From a checkpoint of a small transformer trained on Wikipedia: 14 layers, width 128.
Each number is 500 + 40 x the weight over its row's rms, rounded and kept within 0 to 999. Layers, rows and columns count from 0. Numbers have three digits each. The size before them is the row's rms in percent of the matrix's.

# layer 3 MLP up, 640x128, rms 0.134, rows 251-305, columns 0-127
091:542534514500456415461431494439503501553519594536439464523479506521465466474487481465518541472496536581502533512496543471507471507493494515465495451473470448532498509512512496508488513467499493564447457508393466576550509490488388462548513471438443496474450542517527582516449499521557534501517520471527505575498521403465516477515499496469603587481537483484533488429537523459470499512564
097:556555530517436535486591481547544511507455510496503513485520487503409554583527500554504537534514559548475540481497502483397421463547487499484500505505512604508530487470584428548491385517471482487433514525478465458483462484484509459517536466513456498483502482488565427501448538557454536466537482485483494516554467476407536542446499506461488550482489484499522540555527468483518433489474
092:569543472467467537451474396567476558489495492528515492500541497486498528533483494532448442478516510473516431504509477552534488495529478536523451549501502467496489481498460485518413504497554479519495494495420452456441535470563491411492414468506500465564544501550548548526499493437521509498567539505419459421458423545608500471507584527504572523551457508479536535512530556487491482500506
098:542548450508460410510478499422515564504552494557500465522522476530476515550498489485518516477546542473514457447542474490416486497438392558552487492535521507539504487537478488517451468553527477530435448444480419546536512534472481478509565446422487441485497480528497471539422465510521544452499532538501500603472501496424456527512478466511472543575504524500467509501463534562453453579491
090:413575512506538518441501539533483523507466494508487548444508438500430477453506518458456568479463440478491555483449473452496532500485510529468408471529433500520488536473498482509587473530522629545452515580525500519492492495503558527531605476453493533451467531503455557466523460488472533497481454447470522559516512462479584539461464543485418540491487474501439457489485468486520559480501
099:471459552539504487476539589510475547447410583565566513507453537456489436499579499508527560469522444486505550505527502501475533483523581439549493494508479485459519518535503433514491489492462492531467449541526501532474538487434490558385533544528460476456533507448536505553454461512520544486485473543516524515485517580506599504474498426454438514505446534495481446480460521502499531493578
093:523513504500472479511480508502491504570564550502497521504484555518476534605530474530496537467427529516537485616415417563453517466511500474550457566557538507530430508551479471456500485470478530446509472457459428554434466499475617528525483493484394482501441553533481470492511570515511463473459477489443475553540539472558487512477550468495503502479536488513519459467506457455460477481517
091:529520426527471475536514451530548513571447486516519574374573486555508503470503555585480502479499534467518510566498465538457519522507559481474508504484511547459491511489524451531484524466446451536456549503483518482437492453535558458529418504404570456483443466491530495540453555502538493412473489516483491489491504468501493535498453541495413532473505553545444510567457486566488488527446
105:532471482489495522483497547527445557436559500545552517462476453506534434456474497517410481513461518537498520460598530464506502474471471481585533525496584518582443522491431517524432575492477529494491490507551472553492459550467529501521493528507488437453467456491515432553540444412523515465520473459518516464458529455504495467498488612494480526531489559518509487481553545481570509478406
102:480578494483512470510502513478433534458472506506585532494466510507544492474520483455521448567496401531456514429528500456468543496396454461499478450413561500470470466468494541557624529457552439537504417509515553530531556469610476501487521535539499448499507541512501532495475547504501531481541545523540524476488478540548490450467520494438523576483502520477501483505500501481478517584537
106:468486459554550477521471536573540567529441401482492510474578496527468557518426440460547477499537515482521463488540496486463505505481488459456540539538535500515483453565550506492488536504537424496508589502519616423514543479514425494530476542503518448530542521522428504544508550502489554477456502513432532469511559515505423542463474530491517503477479464427511541513502400458459488481514
101:501531429516438551432529470509468547446451497444529482540558554527529511451400485532475479427458497426546528519566414545515487477499434472471526428495516473509515448512475482504498494555492501508435536540469537539470518530494546477478562517498470507491498520519507464565545468417525487439473541490478498509462438504554492503564483553598599476523557474544479518428533521515471473496464
107:518449506581521496487515493534472546485512504526531554557502516448482526523463465514458511558540504490498491517511493533519571518514482539451385550528442440565550546493437580491491494569495445510533532466485468493506547506430460543474545477534489542511437493510572520580467447410454449494476489445410522491533573456518534491465502499466477578485502436503521476508484426546553550477515
101:507481491394582516468492515571403513505539474522470544433537473551512540514428541488536475481479483475503496478492524494498480519525468454476504482525516440554515581412449475513542473543465446488474514503478521497512499509587559458557541497541488547499514474502532446486466425527515521492505464504510486526586483511560497513527441622550539538480509487420445496482453485504484406555543
094:450405583520492570525463585487503476456512467519551517542528463513519416448546456486507520434515472459542459497477527452488529536529598545511487531488497467482555416550463526485565520503512495516509448553537549500462500532563461494508495501464525556489497553475518453521531534472521511492469374515505529449465525517560524482540551516540512421503438543517553529504494400478512490510472
093:520507528530458505485493548497460464437474508427477576475499482490523541510520465471497531516470473497475506489464489482482497455468431481498543520552421525489549564561453394503520513551440494482449440547446506415435436505452492484487492525564473540523544542522447502571473523594555508478429516539465517523484487501550586565473478557548522469543531529508485521501411501518521469555569
104:429509544444471512436505527526461524501474510525466609488495441498484465532533534500507486479497490481442489508558561518450513478473487463473479482459477536515597530516516491494493510447458541523473485579552472555513444421497451449548517554486510461494426466526475498534572549490533496472554462514521484451533505498532475472539553469416496613442499485465495580459563524449573577505515
091:568454531550506521401486517480489397572487440439455479560507512462428543511558557471472436496504478446530465520525513507495469548524509514450450492571523490444586484489495509502492563486570463514535523542540546495478487511473532507487497534520517438508530522493517549491443480547570487461439495553455452400509458495487425512498455477454521489542491536467532500546543564584535537503510
087:496440469557434600562490475490537529446544542485485519570517507516482545481534506538575476559533568505471530503465537512473493450529561491485439453483508489538525506515430484398553476518526514569449490485493490549463456507457502517444507472498483567431589494459501497511491544488501509453498409444554547534567540477494432402500494504509486489433468535430504503538516467496482519531457
114:496489545505394494460524457534548501493548490487502501499508447470495390531448442431519487546514460432493522465506492533485468505508451471500568479426466509481482449457441526496529455497498574582501513442491490497500505525504500469452473514552491562494549460414487597501589511513517551498523508510502495395520486477558536489490465472558503465572433462468516457509568496515552459574486
112:535547545500462514476497499507522545566533453621410584563522499506602484523467531456439509541483503452517437497531427516502495556505442516412584479535445489446476486538517470545509542448500528482495443501483525479487504440515527428436534502518587483505481510570520502435505560544463466480530507496486462459461485505520462531506476491488486512432502519485523568564511540523451505517543
103:487520492576416479541518481531494420463552534524480512529443477504508397473487507442455575518555443462535497529475504506465545488500495552433515494490493530522488509491585470519575436503513475555431468515566517373480522560517469544500601507559526486450547559427501516552480458499522485534520508467501536498466517487544497524473507458483511441470541531485477440498485430443508486513450
085:555497528491484447557480531537452533596521482439524550513484506492494516439498484456506515505493515510506503518433493466492519493409476515531521492538526514488483428442536563571501432421495496552394537481497527518467529518524430496540501510524485602545417472467558517510505491531478588444506486490530506452441490491454434484557498413446444562543475462577544517463480511489511510476470
104:478524526506508447443542434531491476438519523546506495533488435476467481506497483492533527542487408557494586470473443479492493534435445520501432519444501494533504471477489492462501517485522553617462465539567466513548490500448493554519575522538582505487578487396493520512524432470504582491491540491554524506478478472545588456513478502448443512451507474517405497474513500555497506537529
087:538511445453410486473586543478555484487479519512511470533527529574529428504544474503506513501525550402497530493482405531463563519506508521516466404534398528573507557489512474470534477539521544495498524539491502443509541522460541559464519504474464471481428490451510477497509515520486516465491542438532571503497495401484506523516505461522509530478472432428521513524519471496487555612547
093:504528481506484496544549528513418516446528558508527593516453475555453561517546452537501498478492430505490473564495560419518435470496503505533439500494479531535464533501468486549508459481411474438482478560515555509552479486505608461485494514489540454551477504508523552525432523492488477499419398413528532515552461510470518502515510580491515478592503433499510521541512514481485477524565
108:574445436527487484501427532553459496510517487528509531543452525515516471492375527442495537531509427560525556510495529532507507545507592502439463494472446511528397478473483497474538470486549537549466593501485501501439411516485438473524557490508543530527492524520516519475487474473551461560494500422547509493535511561497474566522488435451436525498478477446423500453494545491502523526530
105:502517537509518548558495496526491497570465508458512575460464489493461530484491474532485486469474464502518504500496415608473492547518467438433479539483518471475541494598403503537535495435518414427510582486478508530522425480504407517523469438540448478517520501496469521505463552425492529446479472468564567482529567491529495523599534527524471546521544521520559525535481529532479503480483
106:551502497457510536558493510541510481535444504512486478473540512476478414570479498509511530534454448554475522473519455536538449520428461519507530527488484551459447411457501465420526529528471450506396433428511515435444505489465468485503484488505512534508454553527458550507500516559497503469537541551526597536500536456519442585507525513512532469469453537405416515452473475489555478493446
092:517540517469549482579411481517525474500486414579494537529500534552557447434520531374535463516491493471475492551518495494537506517540517461524543486489471454502512535494498506550557529534481337489517505478520451401551527555499497518470500522505461485452476502413513481551509489501561536546552493499551497430559503475492496461531533449476565458461513471510511494464485448500528470485512
118:512577496468529424475533484558494463488506453474549501541519535527458527513495493514594534473536492516587477510456475474458550464512523520517429535554503561546447531477506521478482479507487529540512462530530459505513399476465576515410519458496507544508478541562516595521430420474497420578513514526482492519534552579585488433509559450499479528511451517521542552507475491509474467484516
085:417504429478514456510531455477544460449515441527441488576424558508518494483490487424515443494476517497561500568551457530474562519519492555504418549512558496520516506545480514485563587506494491452429487518460495451566515559586548447486572477534506553474519405505484470477545516539485469460497562488514542538488495468480531453516486456474471482496509524502519488483530499553479447596537
104:474518464500543539497418622542505609519523560549512503547484470480437467469470488444449534524502447514539464521445512447499462521505458511455471473492461505497485472449518527511496528504522527525471484438460507454546526486622462486565537477548547508453474536463455564481559459471564488523495473462502520511519561426480489530476466591475514545524428458574494466546509522464494518495444
089:497523527490539430482490473552411412496567435505404538515502612518444562470604519474483539463483470507523474459545559575496464510497447500475539501458511476544502488509362440484515528495603473527487526521492429566509521545492460502541563474525518511509466532502462506542481485503476448494442456505477446499487527466532494494491476476501523482505498490427454494526488525541483503548528
122:506457445533525509549525434458530485497490568459543531518518540555440491548537503443466509455564493520516422469479557436464590457436471505419496477506572533502532470482527546483517556474603533537516472486454477462479545492517495551436459497539557534490546514472515571478505525418517524471462432465456516483506497541539458511525525496520477486503517474537476507569488421477429464588465
096:508527549545413531472446625513535468477537436559534491490569522410460457516502495596496585489447543497520520429541477475503471420520455499486522470512492501450503438513509530500499512465487533543505503532501499460469557474571415458507474500486491580539450521426500512511551531507463558414462510509467460471559492522483453544454501517476563555497496493439519510519496483490477473453531
090:512503493513489458484585487472490532418539542568441512631483538467396444468470552513527486496500432464524501515495468543496530498426446497477482467472563521496509447469447532555460515480548447529468477479461514539513483483514467490555553505501517450486519503477527543566528493511477564491467532458497516425403548434488451492416552501465489495586544528511481503449506500544454482541536
103:485477520503516501554455579520555538527508471456398454457527479546546519499451518522554485480464546538471519531525489499533468579453491460485466545478526527520458471494464488490524519402549483536491535515470531557543530536490492499513479505542506514475549482559540542526477501498475536474414397556484455527532570450464497483478475559616519482377542525498489483521521506485586567503471
099:534488453475486516501546510449520572483484447498552535506552497515504477610531496570538485554492485501481579573479486501522503546411535475527498471519511517547438400473463585476486511517459504512479495495505538504471526426538476450528506491529525540522522416615475504532460544454464490494435489510459457441495542518445555513454507534512505575468508490534487508413467547538489590508524
093:494538543462454492520526495541521389521541481478526523511507484471447499538462560434583571523481541511590453468489520494492486497511452450490482517491478471405501555472543427474531482521480606575544478505462524530496536523456470492549527496497569476515473518469578587488483489550466458495422503471489453576507432540517502526503477503570476529456526502472493509456545438556491460506437
107:521580541550517582488469479605510549497489504584475601456498500554558474486480490457537559457499510480501533494504508515535461550491506474440509437512486455499471507536407470451474529445473536466445536523529445419463558416516532491537534490473440487507460450549481495549483505488439454576476504510529464503541594475526531490529490519504541556513467493434497470570505534504482505470552
109:511456506534431527543461579550466490500435501466529549557479465497435545455485500538467498493456492430492516539605530494550472527524582544508522434536502485530433489570486510523531500465493493521443541469465546475510467497480483479439512459501528499527506515476477520458493544544452575616573487550562422497522504516466489570489481442494447512495445506439517543477516532416508575482504
090:500513491497516447508437509497514524523461526507498491484505495506498504551525431397521493490495483495539467437560427566519521611542481543511425485562530566469513521507490512521503541468515411475536402514412500459532510550576535537478537495487470546517563539503508531507438472431460473542437554463565458461564437483542474505529429524524506483530535513476499509467449474555493565463496
095:480582483512535449513496479538483480490481484499453515557593476510464486497500477423527530547551534552489527473474553458532503507482517555528463520452559494522562531555379545475477500465532470465478467540503461502506525476451479501529568459485634537506533486465485488453458550505508447464485443490554492558501502619518515441473559437505484488599473535482535561492511495537475495481526
107:566518578569549468519504493565475531557465370504522497503513469502478505494489448504536527538515540507593507488551461483545491515512475489476570495487484542442589472406458482489522418471447466557475543472491493476483492497436409529492521485536440484562428526447513496581501491477515567424485470475567427503483479474478503532472491474488482473503457487498523500466456437510529541538516
103:502445479493493476460487517493452450531510507503521482507503527486569437498560497465475578496538481457495530464520489573472461543453562478539446518473564485483393518506508497410503506443499577511487525484553561448548528492589488570491538484546544526571481460454544493499538506542556503563478464496559520471462547520479501537485466466568494553457556487468484536501484528459529581446607
118:557510496589451582502478497485411491396455587529493512456508519467473467458495517497451527559516500529474584486486441520551488500409546519419529413520479505587539494484442469480534560524523487474483525522474485499476571572507482538538591522497492532467511509435498517487538514469475477467512534483554494487489538449460461447494430448463509489467485415469499475520513490522481554513536
111:436511514463529570488463507445487524499465492569464521445553515497504526486494530529591488458535545506463458495476544461411504477532462567438541591573498478524513511586496383495561485455489460556464509506551507502473535523471485368458517494522438430522506498478445489439523519409557470492453502462537454505530509520510491474499496506524544531455511528525483472483466526449512487489552
100:469540536468498506532491451499590520476385514509457579545545458464519534574458564526539522505463502522541480499481487448513546444493491575543483490523525493500559503476504485503468485450505454524492460474506485465556488519457543522472470559487551402523449458468500496497398534518481478462503547583498500490425501472510508466387546522545535501536453518523565504510503574551554464544450
110:478587488486475474532537466551516541497489515461534527526529543490537523492476534565570449488469442468525518513556484476487520514539510472513448571529536499406529422472472539559458542487567549441446504521464549476503541469566477450467494537578508533456524436472558530483455482475464510485531467466454536476491436484538469528529569515451475554524407462483470471476473508468541529511374
090:508572509592473490538497444529461571462570430506482515435509527522497487484536505541463533477438501486446447468505458497519449569481540565543495578479518504500510522471504464554474527528525447539452461520469494445523454466450467479564573503467418438537466541461474419488515537478515565472504490501454448494454522534499566542468498583556530479512497468564586499481545527555504479540479
106:537492486498386451441482527394562512514481481579517513496416447500487492550465482548537547485404517486498551505502478527441553479487493494498439586463482515487525475502532482489489516512490491561522455505567498487563523454486538490518437555512453449472416441544531431512455539512500583545519540481528532410497517504501467448525484511500542517434496496510472438554529549510481477524438
122:543482540524459499511558527507493498444488468514509495518575478463459467534507512599597595511564580493489500490536453485469501465516499495487508483561503471517501451459497503561495453518442542563405529528444484375513503538510455488495447567516469551589437477493531456466552546479438555471441499478507473503521492529470488557468493485505475569485510475499492458468587554502464488476516
092:434523543455615490517484489485441506515495504512431515454488529475548475543377504472549562543459467460574522498532502500543519492429482496489543545508533520463488451466475494498517566446517454474509557482493485496467585502486517554570547571505521568488453532468516479473490459517464535520557545463504547502544546511506483534512493483458568494521560492618570475511523462456532439472526
086:554462491518427487468463490553486521538468557444480440502547513534536463538493551405452588487537517486548469457467540592525437494476478538441430483471505537566521583521532493494507472513425508542436523531522521454530525487499500513506557531480496499490500504478536571534487463577479461582508478464405447492564569489467554527488454504557513475462524444537503522506473491467430523513475
# layer 3 MLP down (transposed), 640x128, rms 0.128, rows 251-304, columns 0-127
082:461538516498505548537538500578479532513573498488563595487553513466579517608540481517570467451488531456472530519534426566480506537547493520533515602489502537439488480488429490501510492490477518404509542509517450355466513558463497506444490491517515510512510465529582460485517462476523527481502464498507541511531532514542522470452535533484455448544463463441506482526476477522463489538469
098:518480518586548510498534476575473552499509456514477446492440447451458465490500503430460513499541523459523492522483509528516467496464508483523444482488579478422544511509474513469514546512508439496488515514484460517489508496449474540402521571513460522497506428512553461496566484484531529536442414504490556520473504486541514539485531563479368597467454512472455470505563588407484520486515
082:488467548515463470553500552509548463575488512462498554488475545475503523473537510516530513492468509499447566542495493571415491552481546451506587483451496508504472491522517495579567533512429554515508543517560514490560438556472520554519569604514535537478496426454524522426493452522481538517501477496553541523547572418412490569469478502507492498453507485518476472483465461455473566467537
096:514479480500514541543525549508513489549462538524468511523525473547571552531446528551457436510537464531507480496403568549494569423580549417517509512479526493448442538487557421506593473437514503462531493547499508472521526526533546479402502534517540486506487565533426423496567537484535454497519479516451473497547514502493604495479554499506523442474488488504477466502509512528533446516548
101:471519503502457474504525486452502484414538555492464437513499522502491552515530553518479417496461438453374470553516513452471490468543555525467450521493508516461549512571482511552512437494512505547561411503514440491525445522466462492567473434454479485470494476503550494430528500593465512520509504509465478454502513497417539424461511468478486531414563429491547484546494551491457496529516
097:516483507501454458605419509490468468513518468395475473492491458547495493516452425559504503546545554556496384489446458496466481521497468498474509476500558501547501435469492489424516491533473512502453499531493482475514549460590451523513490501489524460600531483550489476475543485537419486503525495530587530521543512396455542524543535499571499525502418454511512483512483503468511535484449
100:580580579464528474561526492470485479460488438510433511531481529481486597502495510563440523523525478505520526542494516518445503533500518480461553508480462501482552545561505464449498535548509472513475513519481504514505487488537524559505513534496493537596519486447470455430504512494496460454525448403444541558532444452530476530442453482469548544492485530444574447436553545474532589481575
113:503563502491394490443513495460488574572482457525457493479517379572438508478524558467499490515449509582505503557437424458465433556450475463488540518517492462524404510473472504510488514486492486450420553448501482535470505470483489549535548524571578510469482517450580508543487481462540495436491546474461507484456557532550552499483502500463495473567519483476545494487479484514480534493506
106:459490513502522452468506533527418535562520557466507538485501583518396435501432418492556534426451533497445558396504474509495475553557465513504410499482444521435509487458503493524512477555569487497477560500439553534447564480517391499531551507509471452506517463543525529499527554505516522477468509493533437530495454542484464534520464498512495491553450481530525504483470514550480468470464
105:476489576474567437429490482510530520555451480468501526517461482524463488511491450518506520492449585485510583484485484463493519464486523535525419499460535522451551506560525531470545519538477460591522447536475538470531461552444462471514476503558518484430482513493460450481497582517570524485489520493484506588500527424418486486533416461485487563523493558548519513483529517404497562482567
110:462512519520466487505492543584529464478490496479530540494552556568461510466455497504491503492552534506451504573469511459455533466525415564462489493527513542487548466497458540554476455514544455515500465567508491457482512489533525500434550483531489510441500567468459441538454493575471437442591493522490532432511573515484583521534451469560466550564411462486562471517585471445496506497493
102:472567574502485454535531417498528493500557515505508524454439518542542538446569467620501465502544467559551514486433559576502501512512552486459515528512515487555488468588453533469467501494468502478495479575494482454492428550584542409521557462478473455564500471518509430526504526483522500521534498465514451502473528546461443474465496457594440514450509490494455463510473496522511509511536
102:478537515501520465465549445474586437468434488550442386535489527523459511486522475501511426475487550481480568516498474466535482571455464479510592441510473474501515510447468533491523497439435583614512421529496499464528467535605533430493493536498451449480470523505477445440481514544523510518522477501544508505459528540460503480519470536498495468515522533485511525446555495417540522481492
099:518509474487402518494454535452511481522439518542487480504452517499528490522540442493513465480460552444502498554432470563492533410479516554530560505476471518417423386539459448437490515504553481512517567476472414507450505490473472509524488526499463411476528486527469540513510502539526430471448517433538508512440524460449441540476530494463450476428430550506514469469481493503523519427489
084:557528462510557413512514433485524498599516556493496507450481558555497519522466502477489515503536505509450530471501495592520536502547452438567568468472529540489497575495531493551523463485581508515435549479420497542533468516442521522548589551563535494517517490553492529448454471531492498513493557474503493608553489454497516507505485495498493561493470473445483470529547602490483444474538
098:506515520525563458540527533526513465544533483414543474457454522515485461524526441468511543478552493475521520486514533461497523479520543533530458428483574460458483533456467582480391479432554518471440570531510397584491534558456495480531482480487523597411515512568512484503523495469494469528479568499517563480582529457509512499497550499414511489483450527453484523484515456508468466499501
108:464515461499482506510478522489463483552549527441489418492535495503526525466466484511538504445500447542546507555522548454555482531502496561532429476527412535494509594404482523488527463530531443504511535502511504486536548385544538456516582538469564446490529505466415530461505488492533559478554573478491517494463506488536438499534518474527514532544507411481562505450500550507516581475445
090:499468455510516470492533528559502524533526563507549531469454576534566505478471413513554588515465534510514475534499514453476522474460450520447554592488437471470465514477500534516497451500466543487538549517545461499492507535501394490487527506504517621471497410456528494409516482466459537522548538509529574545472590500502541481528462487487509486459490431464467542496431483457445476519494
085:460510521496536411467492528452496485533511508436463568490457452476483424492510550458514487434475500460481481499591476507468520548466496486541524577550578524513438500482540527531512487520510490502513521578519529504521517505523474488541499541523495436537476449496491540507539411514544428525508495579403469468467524513498609472457573471509434516484495424576521444467483509447499424465461
092:571467450524534501544457520459463481517433480487498560446498511535443578467569526516528542490486493484515476547478472417486547479510519554468445517529540507501514504495530393427472539511488433453509503538535532486473479459436499458527437473452479448503445551541539480546407458511532395493526449458508475567461540501480497505471506526400480523429493509488497514468458482485501514413450
103:526480565479491378459559417555517449468549501516543490463519460540479568462464509480542482566444505544487495564489490466522483469468444621494543490523483485472595542469463490524518481534560542508487460530513473535530472502523489541570453479488456508494483554448490437526435510495549503497490474550464461523571479549443431422494479447475560487541466505550472549494501454494496474486523
100:464477495560538581512486495480524421463509464512493517438521526504503559546479484470486485488463530523376500474552461474506498517457552441623475505500540542507514501451468508455477521540507568504484530538510531564467487491454496498486441525354528483512531444433460507508550497498510501444523464540531424432549468604562517537518519518446515491528537497492543474460490512548471487500479
092:594399484527481541516567567476521489569530504477457453472493517416523552522465506528420516529532473506534468554505529534482536458546504533499537491470560492477534440427493434447519554481421514415484529483516499534482420520490527475505482451521506451557508482410444531464503464420482545504490481558529512518514545516451502501485469513419457503509418461484540560545518463479493470522526
114:481439549511520497503525451522468491511453479520531494508506470573448588399508523520474578585445460536491454452472529550520459439543416480494497607482501508436522491493495499545547430420525464580472514506570512499563508530478477494560448499459495508530513498562431560496568456526506582557492531523470490440465465545546487501507544516522531464472466499509493543524521488487519533463501
087:499497517509527471558453479587479499467556481438440511524528478421506561455488490490539496516449500479447552497538557458458477519529556490435457462476521524459488498538480517501493547398440488482437476497527511551524440548520555495462410594529504483534540549549482563558475458482544459478442505527503473483506487521517438417489499447468496495530455552604516500520488487511568426466523
088:472533580534539484425465459494576435548496524586461416466492515488528457482558536466537494457543521481445501456537460510476502491519487540456572500504518517511513485486535631457484542495576483443499536493485592476454477421471524473495530585486489561482462524509434492512511517455471514480514556522477520537496493482454427459498502475528538420510489490485494538460534417532494576472501
113:461493464508590502441522435491537502528451512524492435517534458473495467483585536520518465424494510438476453466493424437374470509501482525481499532461483457448525555534479473511563485498486529581501513522503527540504571446489618496515426491516572456511509443453478531440496503470448528452498485495463494562490495488496445510574523484494500483503448567419509507510543455538460507482477
112:490506551449496518509561472500479467461512519466536380549480538510539561543509426501474544479523472472485484492544461465483479489487582453461452556505576498516546534539469534544423535509486476483490518462551559453553514489417491465530541511533432550538519483579562470518522514557496520478453467450519508469509512517499503578529479442504483565424525521408463567525445454556509472474533
105:530519490438470575523464481477544541529393554567483475578514444518560537579591580480530454522548494497525520397452511503533459502497556545525509556540383433465546463508467457533470551482512510512561477483515472512528488472583489505458496494517525500490516512513443507489459495511572482526602511483565446533508470501485474505472503501526523486532580530483476483462496504460487491486480
091:490438484525515478562556428471498513547499485492522523493551512469466589540515505548485440466564500496470489587454447511451471491516510517467479448443528508484491532506463471550536434559533610537468524509515489569534492518481537493518482438450529453472513551544576594432467539492440565501476482564404538498433476494537501498561453524527545550529553523485487566478490476500482514494525
104:530384511505486588524549505509484501517480524603477520447506499464478476519497479525400479523491469512450445475541554509494513466532486457526515535448500465423508480449489440525522457519500529537495505537517511493483585549575515485542520528518511503496528476494523461454520580508513591449503448485476491436476430479432538542546431569498568473485600486432494436486491480500538454490466
095:470518509528424519543515499431493523491454480459554535544479502468546487493490570528535573542511423554499459523487575501574583450509509450515503474525476534521481438529466479497476469402531522494495402525496517590465481445490459475557516517540489497438543510449458462459564426542534459527568554532568478523505548474490527500556530558481533529462449525547517503475460528517526437534509
105:475537449551495437499507471479563472479489412487566502500558483503497518445522470542528465487493493477511590508470445518501431488538500505559494529546534505510516490562488435437524479540490506511456508545514507525393431489499502433447515560453473555477531470490544538550406519464433500491532543482525541517508451519580490560404439509590501546527547508511466503453441522507559515500544
094:523464501455395551509502536481490487537464514495548556561494460494514450447474554476499485513544529530538461557463485452526464454510547507458413479455497475539499599441531513501495460556435455492480462352511496505534462527521401555490539531504538553525495529425511530529554519515448525506516478492485549524493449478510517457498506472492502521568464493581597469466535475472507534495518
089:465480536461451434443478530539448561444503503526465475475481469496587562433446503524545487523471524454563615571527482525535444504540537483545482494477423433497490535483459432528490447502397425473459450521523542544549492477532526452516533486426498480509502551548475478475470498560482460490546528507525507498499501463506505489500499534542557519518481580488502466435530546576562494480525
105:420531540552574507557499500461566454521534496517413518552424511443578453575568478509520566501532529448495514533513562584543525489467522512528492480554553474542530526464465460407521402496509472546414521512439507423486481515565518508428498557491507498498571485579531512481517488542477529494460497477469457537482492495532546488505504446448488533514498482522526533504476492522516548525484
089:492498561551499592556471561546537509511496510521524511457457522435532503480482483516503490461457568436564482420492561508521526495538497426495440458493477404440506530478491439483497497492509437413496548567539439456485508521453469537499462503559503500458510494595480536532486551575455468534489527510502463459502458452478502414485518582495452478495452488549537524468444513576534472522487
101:472493520524501532447469472507496533531521503530512517537513526420487456540510493451535487519538496521504469453413490485500538508529471525435467448550492478471483468509502518571451485491465533458488430573543476470474525520510427555534467519435458440553482508455555513462561579489533526453519573578569526490422471491479505511540504513434489550592541499555459526593487568508486522397525
097:510451530494438518526358582453473477504518498498451517479513557509498444532421504433470540459431455473474475489516542505504474447562543530499559456436401475527499502530485530530455494580547491502457507474472565516518505575519530440500478446481466507485453502432484505434545497559453482535468528463575487507405507474530494472526480467538485477561497448451464448523485529522493479506494
092:539496466461531478503471530486472533521551488554437437423489514479549470484486478537452413434467465492531457494544495520500519464509541625560482575501547518556462509559514550483463510492507549418513543511541517409470495462535521494449533545497467542476542527479437423507482489489469516525512517565540494456446514495493470506521543515515522454500476506499496421569474523428488587407538
112:553503525529453547500498521470472453543530450451492369529533479524429503526504502492459501496509464533516479501511434501493436509487422505546536534531604549463515474540500507425523507452511513419480528515473453441412458510500539440511441505448493521464490460492466477545512477493533423462446472517456496537581444513500429478456490535464536509500522486484517552567512580487538593469489
115:504635507468476525491470537459469494553470459463612492550532512567509400503513499549503462522460536527552500423421473482539439505454540470520553434511533497485523490489520538462461502510458502506516629534527482510530522507512525481544485498532454525460499486490548472520512439507530441427476540449548528513480590483505523498552480483552459569523488465544523494449541478559505517534525
100:561504486461424456457486501406551550510580517555502525546485473525402510568494493523530493525480580421557477487478487512515570520497473510532525455496452477488437453492522411500518512482460483481469534509430486578456474521546508486493468593508472465463404509486540515520474532482481442454487494522529492492529420526586606532476494495437522500514497461489451509492473505468522488491565
101:583468469524513458499446518481450476478534464431560538591501544500498535456514514539543568495525534501499460536508551539472516497466542493509512455433517525541479431449502434499425433432486504534509513535513484504471570510563481475441428579512449480523485485518518502502534565489498411435499518528512568472449504445452471505462443556500457547490455532491519395474451513434498463506517
103:497513523519484465515484502488456489410542569481399431497538421530480473469567586544471492563476555491470499429528505498498520537451470470466463409504465438495484512578466550550425537504540437465566539544493488473555515482484485508532489435482535480523506467578464491481459445552549497505482533480529549523525470538495546496514449476535423496451478520536438581511454530453491502484495
096:528506545489550510556528441514572450456458540532485496487560507532502541500481475521485462528504526559481541557462469505481467505555435536472531498524404519454486504489479531572442524609492514534498530549420451460587476518424525475516492550489472506475533569515538426469487549513471546436582579472470505512524451428530551539500501572463528512538511524525523495503561523521482486556452
102:461513477446478470470517458507561522499530486510472469576514497558517531543491598509492508521527526496518497415574486502448486453452453522496540482539431500399428475501548533544492432503507496505525496500497445448553471490421486513509474485540550455456547513469561494508454532513492490476483460520390512435523492509540493479474477577563493508547623522531509433469492451531551532489567
104:508510557546530543445479593432449556504498511512410565430466524491468466506466491524575529476505532513559536441453468542446488460533543525459506479445491510476438456525510514476488467502527542505429509594497534509525525539527521568522540499473531428489518519531482460544496470595514515519544501540510511445510537506461567525394476508522463529599469463465560520467513517542503450472466
099:468462475546550479447548482478483483499506477521540480436517474425520481562459532499526439522520443516516452559476573529468502524490484524476523480421439443538527527456507542486494435482481556530506376534508524460476499487480531534521458543465466548556414529433477475452519434535467552578522539488489543568500452490541450527470497503468502490478533558495492451464478578560454439564538
104:467531475544479568530565516466572478456470513448523513514423448434508410517515547418507537451439477566406498472514460468487510546435555455499497517539471573533556524478466470524560547466564520582523513492522420511589450511484489548502497529457482496534471449513536458466565523544539479498514545496474505501553474488482520532500484434484541489511540562514521563519475503440450526511506
104:546541481564516419544465475465495503434499524482537559415420499499442442546534539493476521521408523532506539518430495478479423558474515465506507556493492407466506477521467506489460485478459449507395440499536532518537444442494522483489518507476523496516527501474487498387511454531465487480469506546480506448509503522544509455602548535496453584510514424494503493532537520544489495475564
100:537490506509470515504568499599437468498426533437539425489505526541549543499466480450504469530527528479495437475541566431540536484535521575435421476456555462556488517507439487504578470529526543457539457500524516471575467421551547525541548547528502535536494501525499501468456450481444525502471495546542538485531536518443454481554473435485479472495572499498553530418468476525473524496470
121:545496594474563431433518517524495500507521486478530533559551452524505490568524473544503582439546503506493507507432479508502532501457557450494601508507517530480532506472558450438543516485468519452474509519528520454511559485557420466455578546489431462506529507502518434508560515477506507562436472499509513494533450502489418601501488481493412547482554416536482473490521476498491458487523
092:587486456474580470477545460493509493475505489526491540422512515520484455478456465567491410463550424508509496502488545483528472516484509520635529483447445500502531499544526489568483516544511496479503455496445553519570433513453537441496580482518528496499477518475506573461473521588409448553490510511518482534441541501509455441547483490511543471502507491507472481522517444580511468518414